{"num_hidden_layers": 15, "hidden_size": 256, "num_attention_heads": 6, "num_key_value_heads": 6, "head_dim": 64, "intermediate_size": 1280, "vocab_size": 5919, "hidden_act": "squared_relu", "norm": "layernorm", "norm_place": "pre", "norm_eps": 1e-06, "positions": "rope", "rope_theta": 10000.0, "rope_fraction": 1.0, "qk_norm": true, "attn_scale": 0.202, "bias": "none", "tie_word_embeddings": "early", "parallel_block": false, "extras": ["some layers without attention", "local attention windows", "paired heads", "gated attention", "exclusive self-attention", "value embeddings", "hashed n-gram embeddings", "a smear gate", "an embedding shortcut", "learned residual scales", "capped logits"], "init": "normal", "init_std_qkv": 0.0294, "init_std_o": 0.00438, "init_std_up": 0.0294, "init_std_down": 0.0024, "optimizer": "muon_variant", "learning_rate": 0.00832, "lr_mult_up": 1.09, "lr_mult_down": 2.0, "beta1": 0.93, "lr_head": 0.00954, "warmup_steps": 0, "schedule": "wsd", "decay_fraction": 0.655, "decay_shape": "pow", "final_lr_fraction": 0.0, "batch_tokens": 32768, "max_seq_len": 1024, "doc_mask": true, "train_tokens": 262900000, "max_steps": 8024, "dataset": "wikipedia_en"}
Each number is 128 + 32 x the weight over the matrix's rms, rounded and kept within 0 to 255. Layers, rows and columns count from 0.

# layer 8 MLP up, 1280x256, rms 0.151, rows 382-435, columns 0-127
[[ 92 134 126 171 178 142 165 170 115 136 127 127 149 189 193 156 125 121 167 107 131 140 187 145  71 151 132 124 135 144 144 136  93 163 110  64 129 130 134 148 115 101 131 134 160 216 153  80 138  73 136 144  82  95 150 124 128 160 156  68 114 156 128  61 135  98  59  98 126 119 133 135 123 180 147  89 109 107 122 187 101 119 149 165 233 120 138 138 103  62 116 142 192 150 102 149 171 112 123 135 187 152 118 180 100 169 141 145 137 111 132 187 165  89 118  89 159 142 118 127 147 139 150 129 124 109 120 188]
 [109  97 149 120  99  93 110 103 103 123 145 131  62 115 155 152 125  99 125 146 147 110  59 174 189 113 141 160 132 136  74  82 140 133 123 135 115  82 103 160 200 189 127 128 113  89 110  85 140 163 106 173 122  70 179  74 115 141 160  84 135 132 178 108 129 111 115 111 128 119 140 147 138 102 134  89 132 152 158 126 145 103 132 159 120 145  73  41  93 103 150 147 114 141 163  88 125 150  89 159  81 164 129 121 122 146 113 165 131  80 138 110 148  55  64 156  78 195 140 117 145  85 163 144 137 129  90 126]
 [126 156 107 156 181 136  96  60 185 120 162  85 117 173 131 113 164 120 161 139 134 176 148  97 132 125 106 127 130 120 100  91 130 154 153  99  79  85 141 174 147 140 175 123 168 125 120  90 169 185 122 146 176  74  80 101 148  95 162 127 118  85 131 130 114 136 146 115 202 165 161 170 157 128 174 116 147 140 166 158 141 116 153 129 112 143 113 178  91 153 175 142 194 111 161 232 117 180  52 147 109  66 100 163 130 151 162 118 116  96 167 174 144 128 105 155 113 142 120  68 118  95 130 172 174  86   6 150]
 [128 111 214 119 165 118 132 148 128 148 168 139  88  69 145 109 171 224 132 136 169 157  74 151  85 221 119 126 129  98 117 139 128 120 102 135 137  45 101 123 120 181 114 140 129  87  78  91 117  92 163 109 175  88 136 112 166 122 125 118 130 129 174 105 105  74  91 106  79 174  87 143 116  85 105  79 164 137 126 123 103 166 151 116 121 180 105 177 142 122 104 102 220 113 111 153  97 161  96  86 107 194 141 133 150 142  75 136 155 109 104 145 165 148 166 143 159 126  79 110 135 133 103 113 151  40 185 125]
 [111  87  97 111 149 203  81  94 140 107 125 180 179 168 118 124 101  64 157 111 124 151 182 167 108  60 101  99 138 101 160 107 101 178 105 100 104 142 160 105  98  86  96 180 144 178 125 128 158 118 209 122 112 165  86 139 110 131 155 163 150 191 123 120 135  90 108 105 144  54 115 176 121  90 135 138 134 163 160 124 164 100 113 109 137 145 108 156  93 144 131  62 195 174  91 112 198  83 121 135  55  95 118  97 114 152 144  96 180 170 117  58 103 117 134 159 200 119 100 108 104 111 174 116 116 133 178 106]
 [121 119  92 137 109  74 128 111 112 153 181 147 115  89 151 145 127  85 180 149  73 102  95 122 135 139 130 149  73 113 106 106 102  64 137 136 134 148 139 107  90 209 123 149 125 159  30 131 169 101 127 188 105 138 149 147 174  71 111 156 150 101 138 121 115  75  72  94 107 176 112 117 144 104  83 175  96 132 128 104 115 177 142 126 176  93 115 145 108 220  61 118 150  98  71 126 170 113 150 101 115 126 135 170 114 179  99  86  77 152 104  99 125 163 139 163 120  96 148 148 175 136 130 125  73 109  95  96]
 [ 61 139 122 135 111 104 118  87  91 119 133 143 142 131  98 115  98 113 118 150 126 172 110 141 155 180 176  83  78 114 150 149 150 128 132 141 123 150 135 172  96  73 141  98 116 170 125 135 148 137  81 117 162  59 124 138 116 135 177 155 127 174 141 116 131 164 103 149 127 168 187 123 125 123 177 100 117 114  96 150 124 156 152 220 104 172 106 123 126 165 158  75 138  70 108 121 148 126 132 107 134 136 109 156  78 130  81 133 121 170 111 104 126 158 153 140 170 139 194 131 131 130 196 138 110 106 101 222]
 [119 105 114 109  87 177 125 140 152  77 225 119 135 149  48  81 127 166 176 123 185 159 102  79 148 137  81 144  27 162 147 177 185 105 123 139  61  89  97  78 160 119 209 122 121 130 129 194  86 116 172 198 130 117 172  62 112 144 107 136 114 197  84 154 140 112 154 120  95 102 131 160 181 145 177  98 122 107  88  91  43 147  99  97 147  95 114  55  82 154  89 133 127  41 113  51  96 102 162 153 158 159  75 114 119 176 143 120 150 143  78  75  93  96 105 154 108 155 116 105 123 161 142  76 162 163 126 123]
 [104 154 111  96 118  96  72 117 109 142 114 148  38 173 102  89 120 104 156 101 101 151 100  99 108  88 120 196 121 102 117 113 140 111 105 147 120 114  92 103 103 109 220 117 121 138 117 121  96 100 105 184 150 141  93 138 133 136 166 126 104 131  90 161 193 154  89 169 105 117 122 151 135 123  82 113  63 128  98 111 135 134 154 104 154 147 107 132 122 136 137 117 117 143 114  96 162  71  89 172 180 109 116 155 216 110 164 111 137 113 123 134 155 131 129  70 106 149  95  57 123 116 138 164 119  84 133 169]
 [123 122 125 122 121  84 162 102 110 105  92 106 138 133 128 124 106 219 121 151 137  98 149 106 157 152 156 149  99 165 109 132 120 154 113 158 113 137 111 156 129 157 142 124 116 133 149  97 182 111 116 168 153 114 159 136 153 155 112 147 129 170 100 145 158 116  98 102 117 136 114 117 161 147 115 108 125 159 123 175  88 157 120 105 164 143 102  83 100  85 143 118 123 106 139  74  82 161 112 135  93 137 125  86 178 165 116 138 144 114 165  91 126 152 103 115 115  96 123 128 109 117 144 181  79 123 159 118]
 [ 57  86 137  66 113  79 117 129  99 115 129 116 159 122 144  58 149 147 131 126 135 199 207 111 115 119 143 150 103 111 145 154 136 151  70 148 113 147 136 112 106 175  87 131 101 147 138 181 134 127 140 158  96 112 154 115 207 158 146 144 121 144 155 157 121 174 139  85 110 120 153 157 124  79 112 118 173 124 102 134 145 149 193 142 107 143 167 111 145 132 166  76 180  75 113 101 137 115 166 170 112 117  89 124  98 148 123 108 105  93 104 154 104 130 134 118  87  18 165 100 135 180 108 160  89 177 110 128]
 [127 103 107 134 129 132  93 178 141 108 131 142 135 108 148 145  83 117 114 117  66 137 100 131  84 110 122  82 156  94 140 141 103 128 147 133 132 138 139 116  96 101 120 113 144 176 126 112 252 133 191 174 195 121 146 173 152 126 140 137 143 119 118 163  94 112 140 114 130 141 154 145 156 103 125 169 124 157 107 108 107 112  75  90 103  70 142  74 126 143 140 109 100 152 134 144 193  86 150 125 118  95 143 209 144 124 134 158 155 137  91 113 167 145 112 163 139 115 130  91 125  92 115 115 134  62 171 130]
 [102 148 132 126 159 129 102  95  75  92 109 135  71 110 147 159 168 132 244 144 119 105 173  57 132 169 142 106 169 150 162 151 130 186 137 125 145 115 130 155  99 165 117 164 104 118 169 113 213 143 138 142  61 119  92 171 132 100  95 111 143 128 130 160  66 129 143  98 120  63 126  97 159  90 126 143  91 185 132 176  38  95 139 100  55 116 138 127 171 148 132 163 190 120 126 139 129 128  98 143  79 161  73 146 122 126 119 111 109  66 117 117 186  95  92 118 201 138 154 111 128 134 163 159 129 111 111 114]
 [ 63  98 123 127 138 121 200 166 151 106  98 131 138 127 120 175 121 170  89  91 156 158 140 119 159 150 175 164 113  94 143 140 121 118  84 117 146 167 112 104 138 154 127 129 147 169  80 123  93 158  91 148 151  99  44 162 140 177 139  76  69 109 122 131 147 102 161 165 132  78 139 121 159 130  88  73 200 116  85 130 159 144  88 129  92 139 151  85 104 128 186 173 127 157 150 104  77 149  96 126  67 131 137 126 144 117  98 140 174 111 105 194 109 159 170 149 102 134 147 130  48 134 197  80 180  50 167  91]
 [121 109  90 137 161 155  91  51  86 129  93 182 119 138  94 175 107  74 225 108 148  92 116 137 103 157 127 129 143 142  80 120 144 150 146  88  17 120 122  99 138 166 115 137 134 117 113 144 132 108  89  73  70 152 125 160 102 150 131 133 147 107 146  87  94 145  95 142 126  90 140 105  79 153 117 127 202  94 135 129 138 142 104 130  76 127 159 154 164 114 130 109 164 164 134 129  67 156 143 159 108 150 115 154 138 116 150 141 161 100 167 137 133  80 159 103 163  84  65  96 124 162  85 135 113 106  81 112]
 [178 101 143 120 123 161 116 132 117 109 127 146  87  93 129 123 152 159 102 163 154 173 131 135 106 145 149  95 123 166 102 118 139 137 174  70 159 122  66 162 115  99 146 127 144 147 131 100  82 127  92 129 116 115 121 117 114 130 107 176 154 109 136 157 106  92 145 165 176 126 141 138  90 139 138 133  78 129 139 141 127 115  81  83 136 171  98 128 138 114 137  93 152 172 149 111 146 119 123 158 123 139 140 133 138  94  96 116 195 128 164 121  99  71 149 137 159 135 114  76 122 211 131 114 121 157 118 131]
 [137 234 103 157 112 155 162  48 142 166  92 253  88 161  58  99 112  92 117 164 105 119 189 151  83  97  77 150  26 157  69 124  92 137 109 157 140 144 172 104 133 134 144  54 117 129 130 128 124 196  99 108 126  96 164 143 113  55 165 176 111  90  49 125 128  94 121 133 133 113  69 155  85  96  95  67  82 143 116  42 164 137 133 109 128  80 163 156  81 123 123 120 160 180 117  88  49 144 185 143 145 109  97 167 205 124 133 167 134 154 120 165 146 116 117 125 122 161 180  94 123 156 107 122 102  69 153 123]
 [146  88 101 161 131 107 102 126 160  74  98  99 131 120 163 129 133 108 129  57 136 141 147 141 126 116  74 130 150 140  99  68 170 115 140 122 134 150 128 126 116 142  97  95  84 154 128 156 128 163 132  86 127 146 111 151 117 125 151 156 129 161  97 163 125 158 137 105  90 115 156 124 190 122 173 126 141 111 114 153 129 120 119  93  57 161 145  58 134 171 166 110 120 141 152 135 135  90 169 143 123  86 137 110  98 136  65 154 141 140 135 107 148 145 137 125 135 105 129  89  95 135  97 112 123 141  99 204]
 [113 126 117 146 128 121 104 180 186 182 182 143 159  82 101 118 123  68 107 155 120 153 139 119  95 164 138 138 166 126 127 125 128 146 128 108 184  89 112 193 127 108 115 121 154 140  89  76 205 122  85 115 121 153 150 174 139 111  99 149 155 145 133  83  65 177 139 139 201 158 165 145 103 170  77 127 107  97 137 134 170 123 115 101  98 133 169 111  84 155  85 102 166 107 109 171 204  35 162 123 128 102 130 117  77 137 101 143 127  79 109 212 125 115  43  88 140 192  90 171 160  73 130 111 133 136 139 140]
 [ 99 180 131  41  99 142  90  45 195 106 130  77 166 162 126 140 160  89 152  94 123  60 163 108 155 192  95 116  75 135 138 117 129 151 123 110  82 105 108 124 110 191 175  95  99 142 142 138 147  74 130  90 124 152 128 153 146 111 122 156  39 165 159 137 135 143 129  75 144 124 118  73 108 155 116  59 123 112 167 146  87 111 136 122 110 168  88 113 151 137  99  89 117 134 178 145 132 165 110 165 112 146 138 183 117 147 150 111  84 230 165 187  99 178  89 139  81 170 157 146 102 134 110 162 104 130 146 109]
 [120 193 147 122 111 150 100 198 100 150 150 123  91 140  95 120 153 121 129  79 159  56 115  78 132 142 115 150 114 180 139 107 137  97  92 136 156  74 132  96 138 130 137 165 128 155 136 136 152 144 130 145 155 102  90 162 124 119 136 126 115 149 138  90 110 139 144  94 117 140 116 155 141  87 136 146 165 153 142 109 100 136 108 111 168  94  92  66 121 139 115 180 132 150  70 104 138 102 131  89 173 115 136 161 132 119 148 138  59 111 121 140 147 119 131  93 111  93 144 119 133 101 128  87 106 117 168 109]
 [179 130  91 137 102 187 120  79 125  84  90  59 153 170 126 101 158 127  76 134 127 170 151 120 193 128 121 123 112 147 135 155 144 128  92 143 132 144 128 108 147 175 115 155 101  99 109 117 110  89  78 124 101 114 149 119 162 180 111 147 109 113  97 129 157 138 169 210 112 127 161 140 137 138  70 110 153 152  75  71 143 165 149 134 111 143  94 110  83 131 227 150 116 162 137 138 165  90 138 199 144 113 137 121  82 127 152 115 134 126 161 119 152 142 138 139 107  66 114 143 147 101 129 121 158 127 108 124]
 [ 77 100 135 149 193 147 136 160 152 122 127 147 154 103 151 145 124 111 102 151 193 110 135 150 157  97  90 170 158 127 123 167 152 134 155 121  89 139 126 116 104 125 147 110 108 126 122 118 130 143 105  99  52 104 148 224 127 180 110 143 163 155  94  94 160 154 109 128 155 101  86 158 169 109  92 145 130 151 100 153 139 130  62  90  94 127  91 124  92 137 145 121 150 159 183 132 127  83 104 120 176  58  80 116 100 195  56 137 105 165  92 149 172 135 183 111  90 104 109 133  88 125 158 153 149 100  81 163]
 [142 143 139 104 111 167  96 139 192 134 127 141 152 159 134 102 146 121 110 130 109 154 163  95  97 147 127 100 157 117 134 150 129 127 130 178 161  55 117 217  71 175 129 136 149 127 141 140 203 133 148 121  94  68  94 173 126 101 130 147 153 131  72 132 151 122 173 210  67 143 204 106 135 146 133 133 145 136 118  97  88 145 165  94 139 160 147 123 159  67 135 111  96  97  91 161 121 172 132 114  67 134 148 137  82 174  89  79 124 126 106 150  86  79  56  70  91 114 121 149  76 123 112 168 173 120 129  73]
 [130 193 125 115  80 128 108 144 122 105 137 155  92  49 154 125 123 159 157 152 132 187 120 115 142 160 207  96 102 107 100 140 105  95  93 123 171 132 123 108 111 114 134 111 126 106 124 116 104 142  95 151 146 104 153 157 141 133 110 100 102 115  94 149 124 120 109 136  99 134 161 158 109 112 106 127 124 105 143 125 184 138 148 144 174 118 155 137 166 103 125 127 130  99 141 134  94 126 103 144 142 109 126 151 148 153  88  90 136 167  89 162 132  38 117  93 106 131 130  58 111 146 152  89 139 137 136 106]
 [ 99 139 102 118 173 104 119 120 178 108  55 101 106 111  95 120 125  97 101 154 101 144  96 108 156 164 155 156 146 201 149 189 128 115 118 115 116 147 143 101 134  92 132 118 105 137 136 111 125 147 152  79 144 158 140 102 170  63 121 146 104 147 165 137 142 116 150  88 135 147 161 179 157 136 138 187 143 115 130 122 101 160 121 155 111  97  96  95 116 116  97  76 139 140 127 152 111 158 154 115 173 149 133 117 137 115 121 142  97 181 161 126  94 129 168 133 180 118  20 129 129  88  88 157 119 143  81  98]
 [107 184 115 117 103 131 117 152 143 186  53 127 171 101 134 112 167 147 199 174 161 194 128 184 139  99 126  72 164 102  92 189  91 147  81 175 118 114  91 116 139 194 132 115 155 137 135  96 105  59 148 135  98 167 158  94 163 110 166  83 155 107 130 145 104 151 184 116 157 133 143 117 115  77  87 139 109 157 109  89  35  63 155 141 107 134 138 116 126 147  94 170 162 111 124 168 138 120 123 110 183  82 130  99 110 117  85 141 123  96 145 158 140 156 126 136 126 123 121 124 118  79 133 104 170 119 167 183]
 [142 181  84 134 114  82 138 122 149 173 183 161 117 116 166 100  96 100  96 139 126 200 135 179 149 130 135 116 151 162 135 165 145 128 180 128 109 140 135 178 106 107 120  52 141  31 118 139 130 106 122  84 118 139 163  69 143 108 151 124 118  58  70 126 160 133 144 141  90 141 109 160 102  91 146 148 116 186  72  91  76  96 115 209 105 154 161 146 130 179 100 129  90  61 161 164 142 156 128 155 164 124 149 197 236 141 128 160  89 201 153 175  84 154 148 140 119 156 152  47 142 118 146 117 149 130 156  97]
 [118 147 123 124 157 170 137 154 100 188 105 135  60  92 133 110 121 143  89  80 180 121 116  97 191 121 143 156 182  98 157 192  69  99 114  99 122 128 159 127 137 126 146 140 101 103 122 123  96 179 100  94 134 148 120 152 126 127 132 119  69 134 179 146 169 154 172 144 116 121 171 105 131 152 102 106  92  88 157 154 139 147 119 112 140 161 140 136 132 194  99 138 113  90 135 154 144 125 116  77  87 112 145 156 102 150  94 178 122 171  77 149 116 108  84 181 123 138  88 148 104  83 108 135  47 154 180 137]
 [ 62 126  96  93 103 122 127 154 111 106 102 124  94 110 113 138  91 143 128  90 150 100 118 131 169 142 135 101  26 149 168 159 159 150 113 100  91 143 101 156 105 146 157 131  76 131 150  96 121 116 151  96 115  78 191 160 142 155  98 191 107 133 135 135 112 126 127  91 174 122 133 168 130 193  63 181  97 124  29 131 171 113 104  48 147 181 133 134 151  66 111 129 149  87 132 133  67 190 139 125 160 160 113 177  93 108  41 184 108  88  87 149  85 118  80 187 168  71  89 131 134 137  83  98 165 156  79  98]
 [138   0 121 120 107 124 114 113 117 142 138 111 105 123 128  91 147  25 127  86  80 109 120 117  97  83 108 129 141 167 109 130 145 134 122 131 166 137  88 175 120 150 108 104 122 109 111 157 171  20 168 151 143 187 115 132 128 115 125 150 103 137 170 130 130 113 113 151 181 103 127  91 129 159 191 139 165 146 169 147 149 132 131  95 149 130  95  69 112  74  75 109 132 152 103 189 159 161  88  92  97 159 112 103 132 208 107 131 165 115 124  85 167 180 142 159 133 139  77 117 122  88 202 110 184 142  95 135]
 [ 82 129  95  55  86 153 129  95 183 119 123 208  53  91 162 104 222  90 159 188  87 126 123 122 146 130 113 107 150 109 152 125 157 142 118 157 115 158 123 141 128  87 181 149 164 142 123 114 157 152 133 179 173 240 113 141 144  92 118 183 131 146  77  96 159 120  87 151 119 166 131 122 107 122  48 106 221  79 111 181 184 159 137  98 135 146 125 129 139 124 148 118 156  73  96 100  83 125 111 118 115 145  43 108 165 154 152 106  71 153  73 102  66 172 127 113 105 117 204 182  75 105 122 109 160 140 168 132]
 [168 131 104  76 151 139 128 128 143 138 104  82  58 123 109  91  77 124 114 157 116  91 125 164 153  87 106 157 130  53 129  80 117 129 139 109 220 105 113 127 143 167  86  92 123 151 142 123 173 148 128 174 127  96  75 119  76 214 108 155 107  76 125 103 114 113 128 109 107 101 180  92 125 159 149  81 140 151 112 105 115  85 185 138 172 141 100 149 159 166 103 112 121 102  87 156 118  48  75  98 129 105 117  96 183 128 149 104 164 149 162  70 146 124 137 123 113 145 134 184 116 114  97 130 155 138 122 148]
 [ 84 223  26 129 133 115 149  99 112 159 134 106 102 138 137 123 156 189 251 146 121 127  95 176 132  81 115 110 148 107 119 137 112 172 101  64  89 136  29 126 107 115 122 138  96 160 123  93  70  91  99 144 125 136 146 202 197 102 108  91 205 191 115 201  97  83 167 179 172 129  98 153  70 143 176  70 121 133  77 118 140 160 174  86 122 117 165  92 130 124 110 106 109  57 150 145 143 194 105 107 168 127  82  83 200  84 130 186 171 150 123 116 141 111 145  83 168 153 161 125 116 167 155 141 189 167 128 147]
 [142 164 171 147 109  61 144 131 164 165 148 118 118 124 177 129 124 153 136  81 197 134 150 137 127 116 142  80 124 167 129 123 178 142 117 168 154 105 117 119 119  58 148 164 143 138  93 146 137 125 102 111 131  79 107 145 117 138 121 177  89 178 107 136 133 121 144 122 127 135 106 135 118 112  63 117 123 138  56 136 142 126  57 124 123 158 151 145 118 136 108 153 112  88 123 112  68 107 132 104 163  97  95  98 114  88 102 133 152 163 116  95 141 102  43 146 101 150 112 109 118 116 170 138 106 162 154 139]
 [136  94 168  61 132  91 138 163 128 198  95 168 145 176 123 163 134 131  93  88 137 172 114 109  88 128  87 168 107 116 115 164 167 147 112  89 170 171  57 137 163 137 135  89  96  98 161 174 171  97 146  95 122 133 101 140 144 112 160  79 127 117 138 100 179  93 134 106 136 121  95  88 117  97  67 143  84 142 123  98 128 159 147 159 114 119 123 108 106 139 136 180 149 139 142 147 176 135 161 176 157 138  66 100 182  99 134 136 145 106 109 126 134 169 127  68 121 129 140 164 143 119 173 103 139 134 136  95]
 [119 104 161 102 110 146 199  97  98 125  79 162 147  89  92 116 184 133 158 148 106 169 110 137 162 152 111 116 169 111  79 118 120   1  76 138 179 128 122 115 113 147 123 151 113  89 174 121 131 125 170 151  71 100 128 104 150 108 101 153 170  90 120 180 105 115 110  52  60 118 188 177 153 134 148 124 170 130 123 166 106 113  85 120 153 121 106 180 110 144  76 117 137 181  72 145 189 121 117  94 168 155  66  91 119 148 144 126 131  55 101  95  35 161  60 106 109 168 183  48 114 126 133 122 121 150 178 111]
 [137 157 128 164 129 141 123  98 134 113 153  99 142  81  86  88  92 121 171 111  67 161 115 130 167  99 112 107  75 107 101 167 156 152 140  79 132 121 117 140 155 104  75 131 137 112 142 133 140  82 159 138  96 134 116 109 166 179  91 160 175 162 145 128 141 105 128 169 108 114  95 159 214 121 167 138 149 128 155 150  63  96 134 113 137  92 141 102  87 102  96  87  97 166 114  77  77 129 119 127 133  61 200  94 145 167  53 136 110 165 103 109 158 109 157 161 111  82 109 153 117 110 143 179 127 166 159 115]
 [126 129 160 102 159 101 106 151 113  85 128  88  97 123 122 137 134 151 141  36 159 147 115  90 128 131 187 125 129 154  91 154 155 128 113 101 130  95  99 127  77 151 151 128  98 164 129 124 124 117 146 122 140  97 130 190 133 184 150  97 141 124 157 159 117 113 174 120 150  91  99 153  66 169 130 134 154 151 174 144 175 158 105 149 106 118 120 125 173 133 146 108 125 126 145 150 137  96 150 207 142 138  84 137 200 139 168 125 124 129 143  74 102 142 127 196 148 136 131 106 106 151 117 124 134  96 100 136]
 [136 112 148 181 127 144  86 131  74 110 164 146 106  97 122 107 150  76 123 140 173 116 118 152 147 107 111 102 140 138 116 101 115  51 155 142 115 138 127 127 155 132 107 136 127 113 160 153 145 100 143  77 149 170 153 138 126  96 169 136 168  79 131 163 121 167 162 178 125  84 160  79 183 128 160 144  71  99 115 114 140  99 109 145  93 121  87  85 107 102 133 137 144 115 177 151 141 117 131 103 117 134 141 138 134 191  88 109 200 103 136 128  75 164 144 139 162 138 124 143 110 139 165 115 154 107 157 135]
 [109 162 192 148 129 148 124 116 103 223 166 164 174 166 170 150 129  83 126 139 145 115 189 131 170  80 131 165  73  87 129 130 100 104 125  99  45  96 142 134 139 113 123 130 166 168  80 177 242 155 205 123 126 111 178 127  61  97 166  96 147 193 126 145 120  93 176  79  85 143 134 130 150 111 167 180 152 101 104  59 120  93 156 104  66  52 151  90 126  60 202  73 108 146  76 177 171 150 120 159  97 127 145 133  92  97 140 102 162 179 131 120 136  91 123 146 128 141  95 191 161 242 142 130 147 100 130  97]
 [158 118 121 109 108 121 107 133 102 105  78 128  69 110 105 110 135 158 115 126 155  89 149 128 162 106  97 118 149 155 130 125 156 118  63 151 149 109 196 128 163 141 104 137 115  79 106 175 192 133 130 150 140 131 109 177 125 149 129 154 168 148 148 132 161  97 154 133  71 152  99 185 108 149 110  87 106 111 110 127 159 117  99 155 150 143 118 155 159 161 127 165 208 115 145  86  83 130 114 124  90  91 112  67  93 130 155 111 170 160 167 206 180 158 132 108 124 145 126 120  90 152 139 121 182 111 133 149]
 [ 29  87 107 134 141  90 142 178 189 140 119 168 133 145  92 147 147 114 144 112 112 173 136 166 116 107 170 103 151 139 125 149 162 117  92 113 127  96 106 110 125  91 121 160 118 106  92  75 130 104 116 159 149 152 126 157 185 116 123 110 128 174  99  92 112 111  23 111 191 160  95 178 104 132 154 167 103 129 163  97 197 110 141 162 131 111 132 160 138  95 149 106 124 147 171 175 138 113 126 108 102 130  59 134 180  83  97  29 115 217 149 100 121 143  95 133  95  76 129 152 188  85 179 146 164 143 160  97]
 [120 150 102  83 176  90 161 138 191 110 139 133 158  77 107 123 135 126 159 141 112 116 134 126 189  76 111 107 106  91 155 139  67 118 102 146 143  99 116 111 159  82 154 128 130 114 122 125 109 114 123 129 136 135 159 143 147 175 122 107 156 144 168  95  84  74 136 140 124 141 123 127 121  75 114 168 123 127 157 163 107 184 127 103 122 113 121 149 117 121 123 134  88 139 151 153  61 147 119 173 112 134 147 115 181 106 153 144 113 103 118 160 132 132 146 117 141 107 152 105  96 134 162  72 100 179 129 102]
 [128 132 146 177 142 146 136 128 166 155 139 106  80 133 144  90 119 124 146  86  96 142 164  98 119  89 127 107 150 114  84 135  72 115 100 108 115 158 147  86 143 131 116 171 136 147 114 157  96  84 102 164 108 133  76  89 114  87 139 109 179 146 144 117 105 133 165 122 146 154 119 105  97 120 169  63 100 152 116 146 177 172 119 142 110 141 123 111   0 134 180 127  72  86 112 142 155 165 165 110 112  70 135 141 182  80 191  97 152 127 166 130 127 144 109 131 134 168 149 110  85 183  51 115 133  93 138 144]
 [114 171  98  34  95  37 111  84 139 154 115 159  96 190  33  80 145  98  91 136  86  94 110 153  78 154 125 152  84 155  58 165 126 142 115 139 105 142 117 101 129 185 153 156 144 147 134 151 114 136 114 115 121 129 130 159 142 138 141 120 114  92  91 100 199 151 150 143 124 113 151 163 161 160 148 135  83 152 141 144 133 125  97 127 149 126 152  72  97 138 115  87 113 136 143 154 129  78 128 133 144 141 120 107 144 165 159  93 124 114 127 152  78  94 175  95 128 116 147 126 138  88 139 100 101  97 124 164]
 [112 144 112 148 133 129 144  61 217 119 112 115 100 111 144  80 150 104 153 116 151  74 115 173 174 169 117 114 124 139 100  89 116 160 138 142 157 153 162 123 158 189 112 141 132 127 102 114 153 126 155 168 132 182 135 241  81 151 182 126 115 132 112 129 159  66 107 145 162 149 137 172 166  81 120 154 153 150 127 147 101 131 137 179  65 150 182 176 151 116 112 122 101 129  78 135 109 149 166 115 137 208 173 130 138 149 121 114 168 161 179 103 190 130  56  90 159  89  87 118 180 131 137 162 164 129 150 149]
 [179 135 111 141 151 151 173 126 116 104 164 132 152 160  39 133 114 104 255 174 162 181 114 121 132 151 119 104 139 110 150 183 145 150 158 120  89  77  98 127 104  98 176 121 127  90 104 148 179 116 147 160 134 144 143 121 188  99 160  34  86 160 136  99 131 114 157 122 116  92 101 148 117 127 150  57 107  98 115 135 139 112  84 105 109 124 101 142  75 114 112  98 146  52 141  95 119 111 108 115 151 160 104 105 105 198  91 132 220 165  93  80 106  86  96 111  99 119 131 110 133 170 188  81 109 163 159 125]
 [147 125 130 149 127  91 108 155 142 106  79 153 145 110  94  92 124  96 131 141  98 158 121 134 149 128 139 174 158 107 162 127 122 107 101 153 120 123 151 155 133 153 123 142 133 152 128 118 135 122  78 113 137 141 105 237 204  84 133 110 147 123 186 159 153 164 146 132 105  99 140  69 185 150  90 110 162 131 135 111 110 106 171  92 143  96 111 115  90 149 125 105  64 122 160  76 129 105 157  89 141 166 125 201  99 170 103 115 143 167 124 123 144  75 109  68  88  88 148 106 114 170 108 132  87 142 147  76]
 [ 80 103  95 109 145 122 111 124 107 137 148 118 128 136 139 154 195  97 126 151 110 135 108  86 134 148 101 146 135 187 148 165 137 141 123  87 127 145 119 171  81 118 159 143 167 122 161 103 121 142 117 188 133 127 129 128  94 128 159  72 112 137  77 144 119 122 117 160 139  99 120 137 141 127 131 125 152 141 133 139 130 158 100 121 105 145 125  98 143 145 112 144 155 129 174 188 120 100 127 154  98 113 140 154 120  98 148 167 120 152 106 128 126  47 123 131 135 115 125 127 124 158 185 102 133 146 123  99]
 [202 161 132 125 119  72 146 154  61 205 108 100 146 140 113 160 118 147 186  89  99  90  97 108 182  63 144 109 188 168  97 122  67 128 149 163 154  99 177  98  92 134 133  99 119 146 103  86 107 144 124 172  78 106 100 137 109 207 131 140 161 169 127 124 118 141 127 138 169 123 140 189 112 126 128 128 118  60 146 165 120 180 149 111  96 131  82 139 125 136 135 132 147 131 174 108 101 183 157 124 180 137 127  93 135 112 129 148  80 178 226  77 134 147 167  70 146  77  85 142 100 104  95  66 127 173  88 189]
 [107 136 205 110 126 198 134 117 176  63 183  62 134 124  81 138 147 133 147 168 135 135 109  81 197  91  93 101 131 151 138 164  91  44 122 120 122  93 105 151 123 139  84 132 103 154 142 145 160 183 144 105 134 135 163 123 114  99 148  96  88 117 152 184  86 147 156 123 115 131 144 134 107 128 131 112 128  67 160 102 118  80 106  84 104 102  87 125 114 104 107 138  96 120 175 132 161 155 134 116 125  83  90 124 120 133 101  94  97 113 100 110 142 126 160 134 105  99 115 113 109  85 132 115  58  96  86 128]
 [ 95 189 108 104 175  75 131 165  85 122  67 158 121  90  62 130 161 204 100 110 140 126 108 158 163 192 181 124 130 105 161  96 123  96 102 136 159 163 108 158 129 149 186 163 133 170 149 102 145  71 155  27  65 122 115  47 133 104 122 114 187  93 103  88 140 118  88 100 136 104 154 134 111  79 143  98 150 170 113 153 135 133 137 123 192  87 108 139 135 101 105 123  96 124  63 193  63 162 146 132 114 100 128 128 126 168 114  62 136 132 165 147 103  90 126  94 173  90 151 176 132 171  86 109 121 109 107 120]
 [111 154  93 129 155 135 135 139 122 128 115 137 122 123 160 120  76 121 123 193  67 117 125 118  90 181 161 183 113 106  99 106 151  93 122 117  97 141 121 142 120 140 121 126 136  97  89 103  86 138 141 117 120 172 111  95 125 156 136 126 138 103 143 109 124 174 158 147 128 130 147 104 133  98  73  77 156 125  79 101 191 133 130  83 145 104 179  55 140 162 125 203 129  96 151 149 122 135 151 109 160 102 136 176  94 155 126 150 129 135 136 138 132 157 103 155 123  77  89  95 163 122 170 160 148 122  93  94]]